Weights of a small GPT-style language model, trained from scratch on English Wikipedia: 10 layers, capped logits.
Each number is 500 + 25 x the weight over the matrix's rms, rounded and kept within 0 to 999. Layers, rows and columns count from 0. Numbers have three digits each.

# layer 3 MLP down, 448x1792, rms 0.041, rows 266-374, columns 256-383
493518478498471446501474482544515500458505518509499453475489540521488519481491467473507494471492489481444530501447498513461489495459464565504501433498466499500509498451497522482499525539465503487420490498524466534475486526488520475491487519466465462458513473506474531487503460491472526502479504479497516539470488498494450478477478480491508479511494527499443499486524489496474491491511
501533559487498500505519501548507534514471449499527501521504551460497468516489475488528490502519470501539501488466498479527473509518522486461481499461502530520458487486559473535533482503494500556528499510491507519531501499511478500451526486533500475504474501524517552500485496522513472487528478473508562518491471514490484485490513532515491492490524517515505509499507514556510465524494
421457483492440487496484500507510522463484489518544519515509476509536500484482509505499526442486477494403529479480505514483515476547464540538476550499490482438475517535501508535459487480468516497467462523451498482493495536487489497488524518475487468501496484498477472494521497488512477483451522507518554517524532497501524515564523496499449499528477491530487515409512469515506486495509
515510521513503474502563522475473527534494484511488499539481465499525539474485457446526487448479495480484508480459502514476482538523446509507486486585490514524512445481499488513542533518455523523509502483514494495496501498518490468523506506479472484521564476506518517455493535537461500563515481517483469482493523508497468507467444523477449471516524539474515483511489475492482498453482
497467444501481466489486513503522495491514466483472475528502505516516482492560515507494475476480529476507497502439519482479506494488485460478507535489512493486480471450499493480473476489479512495498480491492474540504461501515515475483456436500475506476495477486508467515507504510471484503430521529497475493452509479473489496513465509480517511513522461482479494511472515493465486489527
498500489501495515514498474511510484520483571482500485467506502501508515502441452479511512465439435486508514477539509475489536501508488518460506517484565495517512492520476497488481526508481455480525498487430526486485478505495451488460505540496490522545516455497497504498482522576478533495507502505513483490498514452463479531511517526502511512458512493497516514500475482513513492504494
497481529520513517475516486497479520475516487491505491504540511498521442504446489506520479530512490528493552518485520480480519505479527509503515472474475492533520490513518566504455490517496466464456501553487521478518518509503485507478495531494518543482514493507540527501518473481520523481522488476471508559492497551515511507503481490500472491479510547483474493490466518514508468529447
486541457501524482519490455533497481487546549475500485515487490473437474488537500479498495509458506479495511496575506456452471528476492511519553511501515495523517495472526487465498535514471533462547516490474487495505487518493481516486489493494490466483514480513455423500525477511491498471473495522497541509494518496456485503509469546513552535462507507505516506496487524486514513501540
510499535479498487498482495502513483490504526522489467492543501502495553499566497489444502528528492512504483476494486513504473513520465496535488534471483503467508476492511495482477518488507500496494506465485499473502493550514501529469510517508506479506517510486469529496520528548491515519506501498507516468513472520504506473479556519469514488440472485491538491497496494484479503469479
459507536473486541531495502543521506532498411460521503540532505504437540540501513525494527539508452523474537532521495509523508490498509522512461520523503541475501513525506528482494479483472555496504482484492531501489529495526474542440527448533524466532510514517513522450505470502523504483511523517542492489489476532525530511517529505530489493449506508472537527455521503466498465506478
529458510514508493479494488489500511495489500492511502512514501482539509516491528473477503473497506492444511510512472493453522515476487486488518505546508475498479484501541468523496466491442534507547500523488514503471503495501504469511496533493501468499470485457515523488489437497502489485499517492493530495495513467492509519531483485506528523484490536515520488483507472479519537492506
521496477511454512521499488482550483489504523509499486514522542488472501492499508525525484498511520508464507530524518488540503471445525445476464473485513449528482563520494480501483514534498410447521496509516506494473511531504504534467517499498529524525508527510465466470474512483493448509481538510511499504523525457473521478510489514533492494507518493529564503464544506485546505526482
508473522512541538484497542524519500506494525508546492499524482507527562510466489506520478495464521518544487447524473541526514470481527437536479558526474503499522522513508486509475495492511492493527474511528497529508506540511544509506500494507513517538524532533460455470505496473514533507546442492549500578472479473542482496503528497503475485518507500513533476478477522506522532519504
507517527527557497487484536488486468475526469498510494494516462522514459519413503544501529492518483511473497467490515512515494502505522519520504492575490495534505502483483567512504476515514484486530463506536489475515505487475497483502513513512500488527510501502510542537489521533501486476533525504497501425487472511497501498487489507499433539510510554506502515504515532510486541497523
502517480506567502491456495534487518547497543510515499502449474503463525484490471547505486522486468492479511495556495478493519464525485459467486478539500516524503529523524517483510562526504523476514474507487519504508498550514509495494514470521495490505489482527498506519494515537479515495516499495485556510509491521529508478468516495508571461480439503487513508454534488441501524495538
492530504510460474491531455494494476495498510507490529485473489507511503499495486483498493463498458471508477501487470539499542508516484506511497525509471504518521481499500474446534496515474485458505461471522456469497471512530517505480461508455483514475495479485478534513506495537478479455497545493484515487471507468472509497485460519474462504494463507465520498487504491537514508496490
477476397450544491465485511538503534467532517503490497524481503527457475492542491473517477484519486499535520487549490498454477485477465467444523474544483465495515517466496493513560529514481506541509493484460492540500490505497515490437506473540479486471511484476537565528512462502487502485480480490536520508485475531517485486512512494476530462529504494453503482504510520482519523470513
498501468457566478488503487524482499520500487533512508543464525504542461489498481496489517509514563487507500472497507490480474536454482495510542481495502514523495485496526484502547487523493492542503490486506481509499484434519484477485445496490502464504521486489475543516495502532467481529490507499488495535500497474477500471486493489506501490511576537492492484505495477498492507487485
498495491499503489479515481497499498494505493484488486472498508492503518501523487481484495502486533479491489508568496507480527506487487521503518519517557481511519480492503503516501522504509513517490509485493521516511500488496490504493522515489497479502499516505505528502487497545504507500499503484500498496559503514481490491518533514479504510518507506504501511512472503492519507470486
499504519503501507504541483576480464513498440487507503481458476532482439516494514518526496492443480487484520528514518526479496513496465466504513470471491477502508508485501519526440550517479521452469488501502487485475493483503507474528519500477497558503469481475504486443488497483491513528487537503510539514481493510491498488513518500510496518521533538521496481520510521512483543493506
504506515498512490493425516542512495513510533496495502505522525486469565533474535480513493473519463508495455476496498510514505467513509508510514451424522494523543514501511506495495501496506507503465486481458509482497506514487502531521522506516530499502532497494538491516520494515527495532519495499496463486513500533527500493451512483507499507465465499532449515529479501496508509495495
518515463489571540511470539510466536529495507478505503550520505513532510518513508504505519510488524482484526526497498476471490496523527552543482564505509485503514508537520479510525469491472473530522467514515505440486499451505493486517532561509498518513452491502539528531520464492490501546549513511537515511482489485493489501460466520488486496522516537507512514487524500540502493476510
533474519519491504487541498539471497514488487518462500485495498511490452450465473489492512482532512487496501495533486492473497482555497419486466499519511505476512489520541445503495520483521548521501550515539525552491487488465496466469490518468485515520474483490567517534494511513518511540496471477543521466488515468475500502538499509493507467551486545497473509499457498511494533498490
542488479488507501513507462522457496535500537472497486478512489507518460482511515515458492510499519505507469469558487483492542495531530488504464499465551521461525486505456515489473493528505490493552500476474524508459511516495498516457474485519507476473500510492458452524526485490511448532498500497534539486534500497456486475519499461518514476508472489507471507471505437491518527537468
500482498496517531498501468480490532498507498514514526495530499488594479494512498501552503521538492518542476514513506498547481483527489466432485448485497479528508519489529521474521528513507458470539514475439484482519512514496518492523486442546494531518497481470555518495521468508509469472529488503534489509505499490526500497486523510497492501519550486490500508473429477478495476492451
497500493508528536487501525477512494535492537487516488484476519532517509494500469500513506469482477471501464483525510464443538513539469532506498437472503537509505470521519438470533442539491480508496511487474509495510486454490473508452506465513492552521536528547478490473511491521484512517475482501520481493487497485461496520517508513496516537485503536537497508551495509506504495497512
503505520539538517514525469462411474476535543479506493508528489450414508469485482507500497511468484491513499518516481487518504513465512536515491499519485545482494477512507472475549496512519511499465465507454500488553505467525513518514498535514514529496499526528515439512486470490512532508541456470462458521487500493503507492515507532501512474507494528466500505474530507514488533541501
487498459529488533524509504475499464500504527527548545503482501525559521508507520534505525549547521554470483457502494498524548477486487453479457508489497521487467534548479503499511511512529443465505544535470506507518531502471477522499513508514548457533520480493389515524461516498521508500498507490488492493549516486569538500492523511561503489504510473492475520470475498501530520525520
482505521490455451483483535510507498482477560519506512530496486493531492500511544486481456499534494519498525505483481475532444495495516425519473491477476477563522522441503544468504495494521505482494535480512449546499512524482520490534515519521508487480461498469520514522484520491498504489497496478479533486475501503505484517502502473529475484476465450481502488554501465524477548510511
462510509467483503499543489476495537444495511460494520548524514501507488479518536482492519481480522482560496510496512481486479477449516479526514517577509512553484510497494501484442530498510461448482512452473504472539495498531502502489489492501480418520525494502514448534503500510495523505550563486488540540505477513518487495526498519486471526523508518500492492429485530521476464492500
501530524518543489484470475499544475489474493524525521467531474442550466494469478535556496517544480521529460513485493513563560476490544480458487504435499528520508566518531460494519511496476527483438465500535485492506510481521489512514525500502510539505504513487514546502475488473496564544525544479529492535504481468492505499539533526504503499532507551468458474486515513470493489490471
509508493469530513509467446492493454525520489499508494487497490519466496510510469488502462490531486495505508510533470487517527509509538564458552492492507549515504545480473480518428568468474461507493469459485506490454486521525489509462535470492502464494522494530461526522513466531498466518500511478498491487479492512533509495504489502501542533515516537511481486514456490497486460518502
509481443502500494439472500475528481509527513470495487467488525519531488487525482479469480459482502471453463459453527503460525472538505553509509519460506470518501504493506534513472501521503501465481495457484481485508455516502519468499505511477465519514563453479475475465540447483484535540486525500513515521488500517462497523493457483464447473483520505526483502530450510517491526477551
482479511518455537502449498462521475469478470486529514528532484495519502527477503478501511519533463518540503528500515525516469516482513487495511483476482545496504517505494487487553488517490498481498499526522507473516525434483514540486499482501516489482469474520535534540526541489514492496557482521516472499494520484540546496465502487518541473498499456507498499482496493558528453543481
513500504511500533511476489487517496524489480488501487562509463500548448514564507510465458522467553509538494508521501479470491501539523522521551473474535500487490512505469510496470508520480494505533520524471514558549499479489493512497524539507504483513547510512529558519518555523516527474530499506460490507495488472525504508539498501528499497513518510462483483467541475522527422502462
504517515510455521501486512492549468548521493531469512525484549486495469495498480502507494555470484509485495448496492516530518513485515507473514516509514438496488532505485465525586464506494509498499529504481504459526504493505499531519517492503504518552525527480537471495526504496502517464498492498489491508526496486510481529483512543486507530520507471546498520498496449530510527499491
504468468491533509510485495499516458511510450492502516501449511515478456504491498495535464491495503480443495529474514495500492452512465501487499495486500483527503487490506479510490502502525495520486463510516508490525488519514478509472469527518487522501528518535487543460514513510479513475502490484511513531497544505485489500465486521507499474521542521469467501494561489501489518467496
481545496481539498505518501483468494511445529461531518469497571548535527480456487501474520493498461482517507541470505498477534492478517486519540563526485554498493500542501485458469510530481531509528519486484468520473488464508469483464556470510495427499493469541487539520516495501488512536532503490500526419510506499473463529503481517523422503513503502493492507467437516492478540510518
489451480457491455495483539472464526496496514511510550493445532502469487512489493466466485505454476491460458509475473507470531473485481487519463496544495492492551440498525493537531472484501518532497447491523489509495502483502499477480477381462491484468445502533472493490513495490460506543471482516558530503498541474523485479541485488475520501449561473501473507503443521543496502498479
492515522545513499504477473479478486549501481497523483526515491512564501504530442504538513514456532525464440471486502508498491476473525526536548515439478503491492490510473500482482476512487487451483508506520531482539527473512499505482536509533508499515504515487487521498469546495534480459512491510471559498510481517487524487505520508500484530512540473501460520518516541470500554538487
502490481521538517502547490534494510529512491483473496457483516479511509495532526493497501518490534498486519518467494504506500514483484532503498521510474510478484529487526518531510530497485474541484473499469475476462511493513532486485507482542500518500551488483495497451494469502515521517516506507484564508459474512489519502496482506510466479511548511505513493490494533532520492498521
483500507492512489502540537502508508539474569520508542512507482490527470500500492538510499520519471530500461474522499511533477456456511544505459504447533493489485505507538468498516548515549503548515516540556517527453532445477513522534522511505526528513532516495523467565481500505517527523531482483499524520511509508493522502484505516516490464541484522519487513475523491486510489475488
496536476543475489506519534515471455492522490503510506535498563515569478501489529499512519494526465531508549539534499483503518519451529490477507447514509512492507510476499490541555537517490510528558531492465507462525511526527491501552506526532510489497469510480485470489507513526487507465538503509483464465491519540498495510491487483501531470522479481488520498509485514505505440514520
471512507447473528511506493509517478526440533505474479470491516470479483513501494553464484559500456512497518501535512495495487463520508461515465518482536489499502465515485477531541469512535473517508483540533517489521522499473507524541493501508528490508462521530489492524532525493510521527533486490488532480507472482520541521565541464511524505502438518504506525543436505480511539532494
503491486494520520494556471461532513519534456499544523541504492515538514542479463534499556505506483549532538511500477481498495496479539491508527513527523527527477532502477502539470473485492474467496474536503527488474524514506518546492514486483534565523497550519444496518504518504546469466557476553491575460481481512535524502506543512532467527500523458505527525460443508525533464515482
479495509481513492502499505512510512520489522513507502526514454514479486482535518508521497506506539498510485516522490483504527508480515486521431540426494510535493510519499537491508507513494523528458518498542508533477510488490483485518512465473483475518453452498510493517498491502510501528548550503507500574483502549495502498516473504493449486534508530480521506541502501537482526514506
503500502480485487495501536506534504519501509504499522500508470498478470505513492467540510541542521492500499438513522498524534521471519543471485475502484527490525526491475521532472492463507555452481483511460491460506497489474490491550512474517506488481480523473500564516497459517503476565492491497499451505498524466491526484471491511520480475478473531492472485505476514493500504520515
477484524473515490510539485469512468500546509474469516507493507526465509499505532491530492497450512479530535507475521485481525523486489512507489526498514466520517518487458532517488501507497467517496504472529464527501493526534514496494516480535475521489465495503499508464491461500485463502473493498496517515496525488469495494481463506485519465487489552543494503554526530516486496489524
502483528497455484492534516446563439530482498516453471468507511496518527467497519478475482468511476486496505489516496493443474515504475516501533438544492504486510497483505531511547468514484483469530503525486483517518478557494504485478523450490468435489505485504483483464547483508477500491480540491511443497510477528481503509487472518492468482464456539529505492534536491488464512472485
475511516487520511502466524500455511487507521532523486470511497505471513484519523487535519494500531492526536548483504509505482500486505442519523495512490511522518502499537493499475511522516507514524513493488493515464506516522523498506512437489497541503515481482437473494490481496515502462482487470539446546500507483497517508462532469494497497493527462535498514522483475515492594515546
524524500500501506508519487519464491471523453497505486505481527490489480523477465499523506506550427490502498542490542518504480526530509519495479488480541498491509485488533531516431472492504500522489523497495505480532491518484504500478499512493506511517571482475468524483486462511492515487466530516492456456496480486488479492453495524478500559550507531514491502445513520483503503493514
521533507441506537537528474533503501516497515499485482512566494481482490543471523523496530541496482541511474512557519513541511548483536486515495512518509517504520492561494494486486459517517494493519457524494554507512544521498502542492541519499539535498517544537539518481498540531526487520553504504523508512513459514558546499507534504484517486481488507515536507505532511544530476528487
523509470515521520490513513529460469521481500517499499509453522512506523489516488500495498491502572492484482488551514506479527524489472467523491496505521534494465500507529501484497510518485463488513493486488502534484479500515493489512504464481485488522499547514480497500470515543500496500480497495507499503485482489469513481521520528488449516527543508498500522534499467466502478498506
513463490528561475478504521508491481540508485492509529527499490490545510489456543487550514507492457487504525527538456509494480533473448523496471514553473505502502513489476522545525477531479535445482521467492480458472509514481521481487501523528478485477492488492518490492532502482520542494504487483511500507479524515501482491501503514454507474527539516475512502472501512519494511501505
553507458515516482522550488478462516477489441510476501514532512516584441539496500493490515521524464501519503500423466468499478523489520494478490455506501518502525483509518489491527506466499513554495447510538498461465500472474509522501464482512509508473523462505460532535531518493509469477453489490485463533475485465510506486478516507522447513512489517519518479500555468499516505546488
515492520522488508497525508511507467493498489538486495510522482495513494490530481466542509519494523506473520493474495514493464515502493466514524497477513492538519504495488519522551522507512484488502551548502507506537512496482483494480510480505510547486474502500511500508482503491526463477483533503479494491494530528510494542523498502487520505488481459549475513504455511532477517527511
523466504505513486499553502474482511519503472496530501525463515472506525507520512482452495538550549502484481497498500478532477525541497568515449507485487482476481523522544507509488532463500470497556535477538485518432495488520491496515521510484506515493511475503487482442503483495505508471507523519490474533488535506556494493539496497488502526502491537515524493490472549530477438508545
529482507503515462482465503460536483511512477497505463428492470556522481468529480496507485497450491472533518459466506522460469523506467478538492505525477534512508472473490495484534476487508513471491506519457481515524462502490494464503485522495484517478508457486514492514504484502479514545475485542484523474487518488522485509467438452483501483488487466519470499508482491503463556479532
448523525470459493513506461505480492465525544532533539503515503498495505513473507478505483511479447490526488502491511531522553506522501449479536496547473539511530539494434495483552529503512458498557484501486516439505489555475486503467534492486502546486469463460474520465520493502500485483505520503497505499505516503461505482466458508493477500488517497504496496453540496544486550513434
498525493506483528512508502494518512484528503506485511483522507459484504489483510511543511494482531504511475470524509491488545506524496518452502499528483514464451505531532529522478534538522466462454495505515499473467519494496509521529507527507521550499529501523486518467506466482515539481522532518548472485528510524505528483490527512503498499546479553513532500482482532507513482522464
505508444536537505460533543494511519522501516519532504473469465511514533493478482509520459478505540473523473496557445486514499486483480488543492474482504532493487549477491484476510467472521560536498508491498501499491489472520516480500459490479472494473472504515512501531535460511480477502467500474544407506520524549470491518515517490488516526524516524524497497500490543527489486506545
527511553484492522512514498500495498543492582484491467490493494480500517502481484504506503516483490502512515498490508458503527506516514455489492490508509486545506529522514498504493501501503492484524515472496522486486502515500501538523534479483514493497451525503470461475505514528527495509561493490483508493439484476511512522533521493507476493481542484512531529497486476539501518532515
530567535513499516498502467546491462496523570504507557516535516452486547521448483481486517470517484505501506556466490505524487482497510498517468519513520546533519538524509539511513548506494541483512493511498500438488507518523496511542535521504512462523468496505493491490516462508497489499561476497459507461485519494526487470489499503499536521486506504538551489506460498522487478498481
479502528492478500491488500492502478488466519474504522508492499486477510488488479512468461497513478526481467501463495463459475504475527501484509530493473522503492453502489487486486490479484483496491475502510486492494496513490476503489473479495528489508487468499505470491508497515511480477522505496507517472522497479499514507487491476531492485515500482508512488484501471513519510507489
499489533515529515497481512475502466515492499488511474516491487481508527516488530511501516497477485508462503455570499464497550488486517491480519485494506486523498510513438562505541510558507514439495492502543469463495513489485502523528495499494502440490512493533510518489512520503518497479530545482490494452488522490512500490499517501505530488535528485492481484559466545454506493506534
487509486521486496488492525495509522501525496505522507525487503502468525511497523501473491498513497504463530538488462511561499582533523517505476515514512549517509513504452470510455520511505556506538452491507527530534496527484507486456486499501490497498469478500497497498541525540523530494516516503464573493494487513519497506478486487499517503497505553492498492499485505528513505523486
491493488505548501485484539491521514496520546483496471488521507527497494488524520518475482472405495492537506454494468502453445487507466511519511543528509480510504500490468540499483505532520479486503514493535478525510496493492485493482489568507504550527501487526534497509508529516491449501521469501465527535503472495491490490486481499492448526476476562499495490499508532454480512499478
486499473470504474500544547465486474538472531497489474498506546534506502487492499496504535544519461491482506504479538515490519505525488531469503515486474450471497474460513476518515549501511521489503492506532493481532494536459500487478506490532489486470489514510468542492484510518499464523495548530509516489509462460503496485474493496515435522513464476472503513535512499505512502505516
532486582502516491500517493485476500502502490534448462477542513499532486515474516482471508500532470501491573473458477508473479465533519521517497489524479479502510486525493518474505469499540525495463489520506517442507487502480503491539517550559518513489482510507445506472502467468504501501522481499478557549501528473512493471466498498487556541482467516493520506524507513494479513485510
466527506464514522510482501495505436518536437499489508511510481495486482521478521498489529501471482494528504517564568506496549542483535521534534498471496514501511511482494524507523544519498503547487500544520488539486506498517485505530515498470511512510459501521470515496492520486531494539520496502524503508456506500525496472534501467504477562499509513517500495506491527516521572509497
507496474490548490488519509492513492461535510489531443499506502501442472499572506516516545514550529506495498486531536495521489548507496511483526505530501501508494504518459488476526511504506553460495506502476530493522516503476525499492524501481509487503495511512518492488469510475496489511511494519531546486500487496492526501517503482492512504482510539499533512495532494492537510476517
526520413514493523465539539478498501459467470470479463490469490506539539490503483492502504438516470500530480484516494473456476518510480562510542484513499508495528505479492492480493551517503472532515465503487503501451477488479498498483465461492497530501560472503536505471477477533508480469510509485505457517509504510518509533450470521488467505440493522513534517495525510493515496498489
448510433484505481507517509512512458587506541477489546530460496520524514499536496519499474510487541510473499543482472486497481506510506538464530530489482520538448543483494475498481524484501508513551502478479491487504498545534524502558488449485516558524532494492493526444484498485504504518506503529496569528488504497531507497477481462505496487472487459493494495497485500534506457517476
543505476510496506524478501505514513537458533503534493515554474478504465531459529517490563534533513531524498498541505532529462498482493523492465521486534483517498471492479447558501526519506554488466497497524518496517534470473512522512508512486547499486529503496514457519481582513550563484522501512495410490531514499510518551488519519520429484477496432467500510485510536547528446541536
509498510494522548500493502485512512516504529512508510501497501505514465516489498531523510509487509510501516485528487489515503472486516500523470525557509537507511518513508498503496517498545493520497497516496490512503518465502465488505484532509502508540499483544537529501486491472515505495514493523538497523498507493518479521481491471528501489494495495497489502523509471494517488493492
489532524472420507511545509486508472501500498488471461472488519476495518502517496462483475489480447503453478497466511475487501440463488511497461509501515506481507476507479480474499481532515525509493507508466525498520505512505509491502521480482518492479506501496499526369549503509514490477510478487448492527512484549522508491494514471531463476479483499527513500518490524469527486492486
505478447505527520483441466518478501517469476520533509498552511487519478496452460496429504506474466487516524514511496492504484464480486481492453510486498466464497491490482482498564524512496419466510534485503492453498492491519481475488495557483503506483504473466529543501497433520511497536518480515519526459506519496473499519482531483510457480492491488528494499477509500502531499505475
504499517516478505494458528480501513470490476489496486475520501504483524535473507492467495462483505501532499537489498503471532506471475465477431507503497489491486526521468528435538519495531491503507511523436521489517515499525472493477530502483529490496470506501504539503489471523509482485525494486507525504497494518492491524510508515520496494502485440473520513503522496483524505524488
520526524504447523517524500511513483510495524488480495480470498495445487510509472482547485506475484502479506480488509503499483492488496498504548491481490528482489506495464503485508518521474489537490546517508495501529504515497510516435506468525505487510515559469517476486500496471528478541542523491458500484471492514481519508494475497509471452483479441509500476491451499559461498501524
494494527478516510482479473485517528484473484501512532492514504516477506480503488464512492450525470509474494480489515545513501487528502544490477484474505493510475492489492508525494513470483480512552531454506482489496488487532489510556540517492498525523496521489478528489487498512497483515529482489489480496498484499525477480510506502495476497479495483468510498577529532515473480490498
499502571541458471487464516499476461525480448527491496516495501486550528489461457502484455491515507494498490493492528469481516487538498526442494441435489462510498498454486502499518461507495507501528442445469478477508502510474517484520479499497480520465487495462527534460480511499493509514521451491476481458507482534534489466526488501481498511524486491533498504519469499554495486505495
494475469502487460480522483517479486490494545479494499473492478511509544472522481496477495524491517473475503478440511519480478488501464479482512470503473474500504467469530512468491482502520495504511514509479478526494490496525512504501462409495492503459515475466468479507517489497489495473498505490435498499479541498468515495493510521463505511512510494509512517527472492492492481500482
508502483459527449525488519489510547504536495506495548554519570469499470494475524486522508440496492487451516512401541532473400474496453531500461464447464466494491457478507507490552491507524478486521492497534453426504494494535492461478485489493472533459517514475493523528488518505471499515443493497488519535495524534497445485506484523474491515507531483477486493511559514511486490497509
528479498505510496502501492494527539490521503482499513528499521498508462493507530509498488510492548500497457485527508510534549496497519488512515546456509492494514504479490485481514501482503486520513508485543521482502502516480483502502497519514498531489488503507467484514463535464490491549509486492509492467528466448523492478553516481496505490493511498516493507462477495536482450517428
497521522546524511504534520493457495503500512529488502532488489515506480471540512508518449517560529490481491504548516483507542494492496448499561436472530462495482524499513538510448459478500526478463530481467501498504501503479517496491517501508491470528473552449530531500488477557506521521540459503492549495533511500529523513510498522496497534528539565503489491535522494498543490502454
524468490495499476485524489504504502489506509491470502472497466498485557460482513479541507485461562462471498488531510465486496484496492508500491458518523480526492453484491494448530493484475495475523497509510513461526480539479479473436469490466483568530487509496511505506498508521500478518527503548524513489511519470494502493563452507474498496490543424512496485489502485541460500485495
542475511459495483500513489526512486509457535515487481450497507481527510471464490483443446504528521513436506508526495469490475497474481502450484473485487478474500465510457438518492530487503514531520473511529509465500509504475473488414528526512525520471520527503520465534489533476518448505488473488520470516489545502511517509462552489519535532508482444504504507531552540463498471504501
493466519508531501490487513526545491505571503466503538534514490511543468503534487524560471507560560511478546493499515521522558521499529492486491488489489483499480525495523483469476493507531500469450530483536499497479541563556536509533529453502535503471502542456537515514488487438517499504519478503528501470492502493500502500513556472501493469503484486518488515540534484484478538520507
517532524525500524496498487493533478489499479492495513504489481449533526510527479476472523489537506499527511505477507448487554441445523518498494520553500495502455473495503495460452461526484457502515502493446474481467492486478481500518508493522492505507515545510496485497484490515496481478530509471515481495489523503448499487485481523484485437453473476508497513442539503449496511502488
525474481513497515516452499497482507551535452520527538528541498508499528509495508505513497520465519529506515484517455477526495465523507509566537490478513545463514520510494488497467538482538506468507471530487534522506525479471477507562520529552514496494489490508503536464480523493540520510513465504524530557503518513530497481501494508505474482492481444489495520478517517449519489530488
527504534471514501514476497467548477504507461527492476516487545482451470504467465494438522520521448501554495490513501495497480456499428509539544517529531489514474485491488504488491520501482466499506470492483515500444487520477498511528510499528503518510488513506561494490465481510495523474475477490499506485486489477511495505487496503522507489481511488536528505473500482526534514481490
501525407527484485498498484456474534498499426511492534485497507485437512506504532477466518493471502496445513492462476504421494523456499547458500452531506514460498509512502523505500499487495495508522496511518500515489492547470492468471481507495473482499522491496476493503490500508467516492503537509476587481494494530490498484497497508496456524480507519502503494481502509499516457483475
503483517464478529484481508524482517475481511484545512531500480509560480491510531502456507514507528515508483496464513502560455516453505476517496507499509537497491521505516490495447457522468546466520479548523517480547490501512501519536509526471502556503537533505507541439521491491495538472553502489486528465479465562512498488486506473520475463459529508511536480519533471508517505499533
553484530479520521512506550462465517547526547508542492493477458534496495510491498557498457498494511496495468512562519469516520466498501492452504486476530470491498511512497467471504452522528481479505504459484508537511507486522507510525549534487519500514438524495521505520518535495502564554520526501488534457477487505534505537514525444533492532495503528517484508501500506513498499511519
514504582499517515523523488515472443456471497529543498552517507503494466478560526497517525502535511530516485517495534509506462502522505454498489516530536498496494523507478498505499527540520502480507463537504543525525492532465481536478502480518505548533494528532535498527492542507509460518523488491499489501521488488540530487510540481522526481516505472497505502467539464445500504511534
503477514498506495486519496504489509468501523494498539533492501498485467516517489524473506478495528497461537510469475502485489480560479500489551532474482468482480527469509516512494482496491469461484495465489497497467494469498513460495479508475487466509511502480485496507488494509489467497493510500527467518489533459539487528499485486493519561526531496475537499477458507506502460512478
497468535502491495481506513491512538470480483485497503475484469496517481464542487489495498495556525502503520520543559493494485517484465458483518509494498467530518469502534512464513505516511475551549510517522495513483480502504432447506517463515483511477480490518527485505490510483477477493444546522532525500536487500472483508468516512478486500511502469492491507516481510459470472466500
435475486546530514488518484482469501512506457526531523521521529502500493474458512484536497486510508505521474466538481483508479518456511500480445526476499537485486497514465516467544512517509502525461503522497472483514495486506525493473483462522498522505484478521511522540511503504512471506487494490489495534510496542528530498547464491497465544522511518491502501503492516500510524520486
505518461508520542519511491513506502495514488491504496480521488499503530522499499488496536512500523519481516501539495520510514515499530474501516482524501483518524534506532495498489493502544495482505508546513525517497533504510484532493513502499516492568517551491522528507495494528519501461499501518528484519572498543520502496487486513528514514508510495522497488500505521484544468496527
490506523518464521522528524499551467521505505501511500512485517536491533518476488474479510514488480497497490479544498566522540504518514499510501529543524536486527546541498505522485530529493492500515498538457513517498505468525503494496543463527520542509508547506517479453496495526515497515494485487516460492503494469506538521508507527514508532499501545501487508499461456470497523519500
491489526537510466464510488499488502516508505490490544505471553506529513481485482502485498486508466461484458528498501543453437493467470462478533516517485511527501465437496506511512517476536459485470494454481479492532477554484491470512461518548456472511581487469490451491511436475455511443472566484506514506503535473501471481525445496484501494472499443489490490492515470507488507491534
509501518449517473514529501502491502511519481512477500512499518502509510500482520541530513507480481507502525480502514506498523493541499494496504482488505491507544486508505482539518496516506424540520516484534498512493499510509486520476507442516515498471525532513507512508441487480509499456460569498464450549503492526511529500533503519505500508435520474510490530468434481497480487528529
507508481470445499509525458547490528513489501513515498493504530474503479506527522495467509534531542522530552518516473521509544532516529482538502512494521478523513529520507510553475523476509496501534480543477542508445522496504467528534538571487529543516465544513464489456501542486501501485510463476468508549502523522513514484494501494503478470505452473491477530453494451552496464497448
516453474510510488491489525544493495506492472437501489480514551522472521497441565490528507507474471471467484469432490528462495485494485519498475515488487546530497492486490477500502539496466525451448514506501466478467488480483518481488498470477474486449480488492534533519535498485476537492474538509507482516510513528517475505522511488504504507516545468479514511438478547465485502478503
509500542486535546513508518508505468489500465481478476546487513489492479507467503519496513531525534515487490505513483482454469498503507462522501502488526485526510485511465512502464460455513505481501499486548525513514517482554502546478533498476517543517485551455464456480521512492496492459529539480519556506500468476494516508466510520520539492476549488517502485516546509546534538512486
480502490493533510505507519532480473485495544498536543533503506517469526522552510503478523470518568506477460487462519464536530490506501487490516524500496480506465509511507533469555469483499487495461466493491513518511482466505471495480490491501499458483500486548494515486504521528492479537507488510522536471477477486457492468489522502513504518481506542509495514534472522497507509489524
468480485547471486473522488475496497496474457463496471510479490520489463485562513480470523495528526478538475552589472512503504505526492481512477554443552508493486478489497532500447485496448510498505494484499476542498464465548511495500503501443471484459509502510526538514517495547484518514446500506542546518464542472539482496527500520497514496494516501525534486511448472504525504473520
491500423478540501508490542468505506518520508522518491496507543462479491503451513496511492513516510491506500504517494481480519480509521491451518493447513516511472513498493524480475512499505559519494529502532492479521519522513535516551505543533493513491473518477513556516475509519500493505508508507489497584509496522497510529471508503494503506499518492511493498495502488534480518508563
472518593496517502509507492517465524517505539500534516534485486533496514481461471499515522516491511514487513518504498480560496512523485473469539544577519457456492503506530510496502514465509479515517509461520531525482495539504491535516510464470508519517553513481524495499526477497515526487510521478493560467520492509498556473484497499500496511490448520536508504484489526508506516507503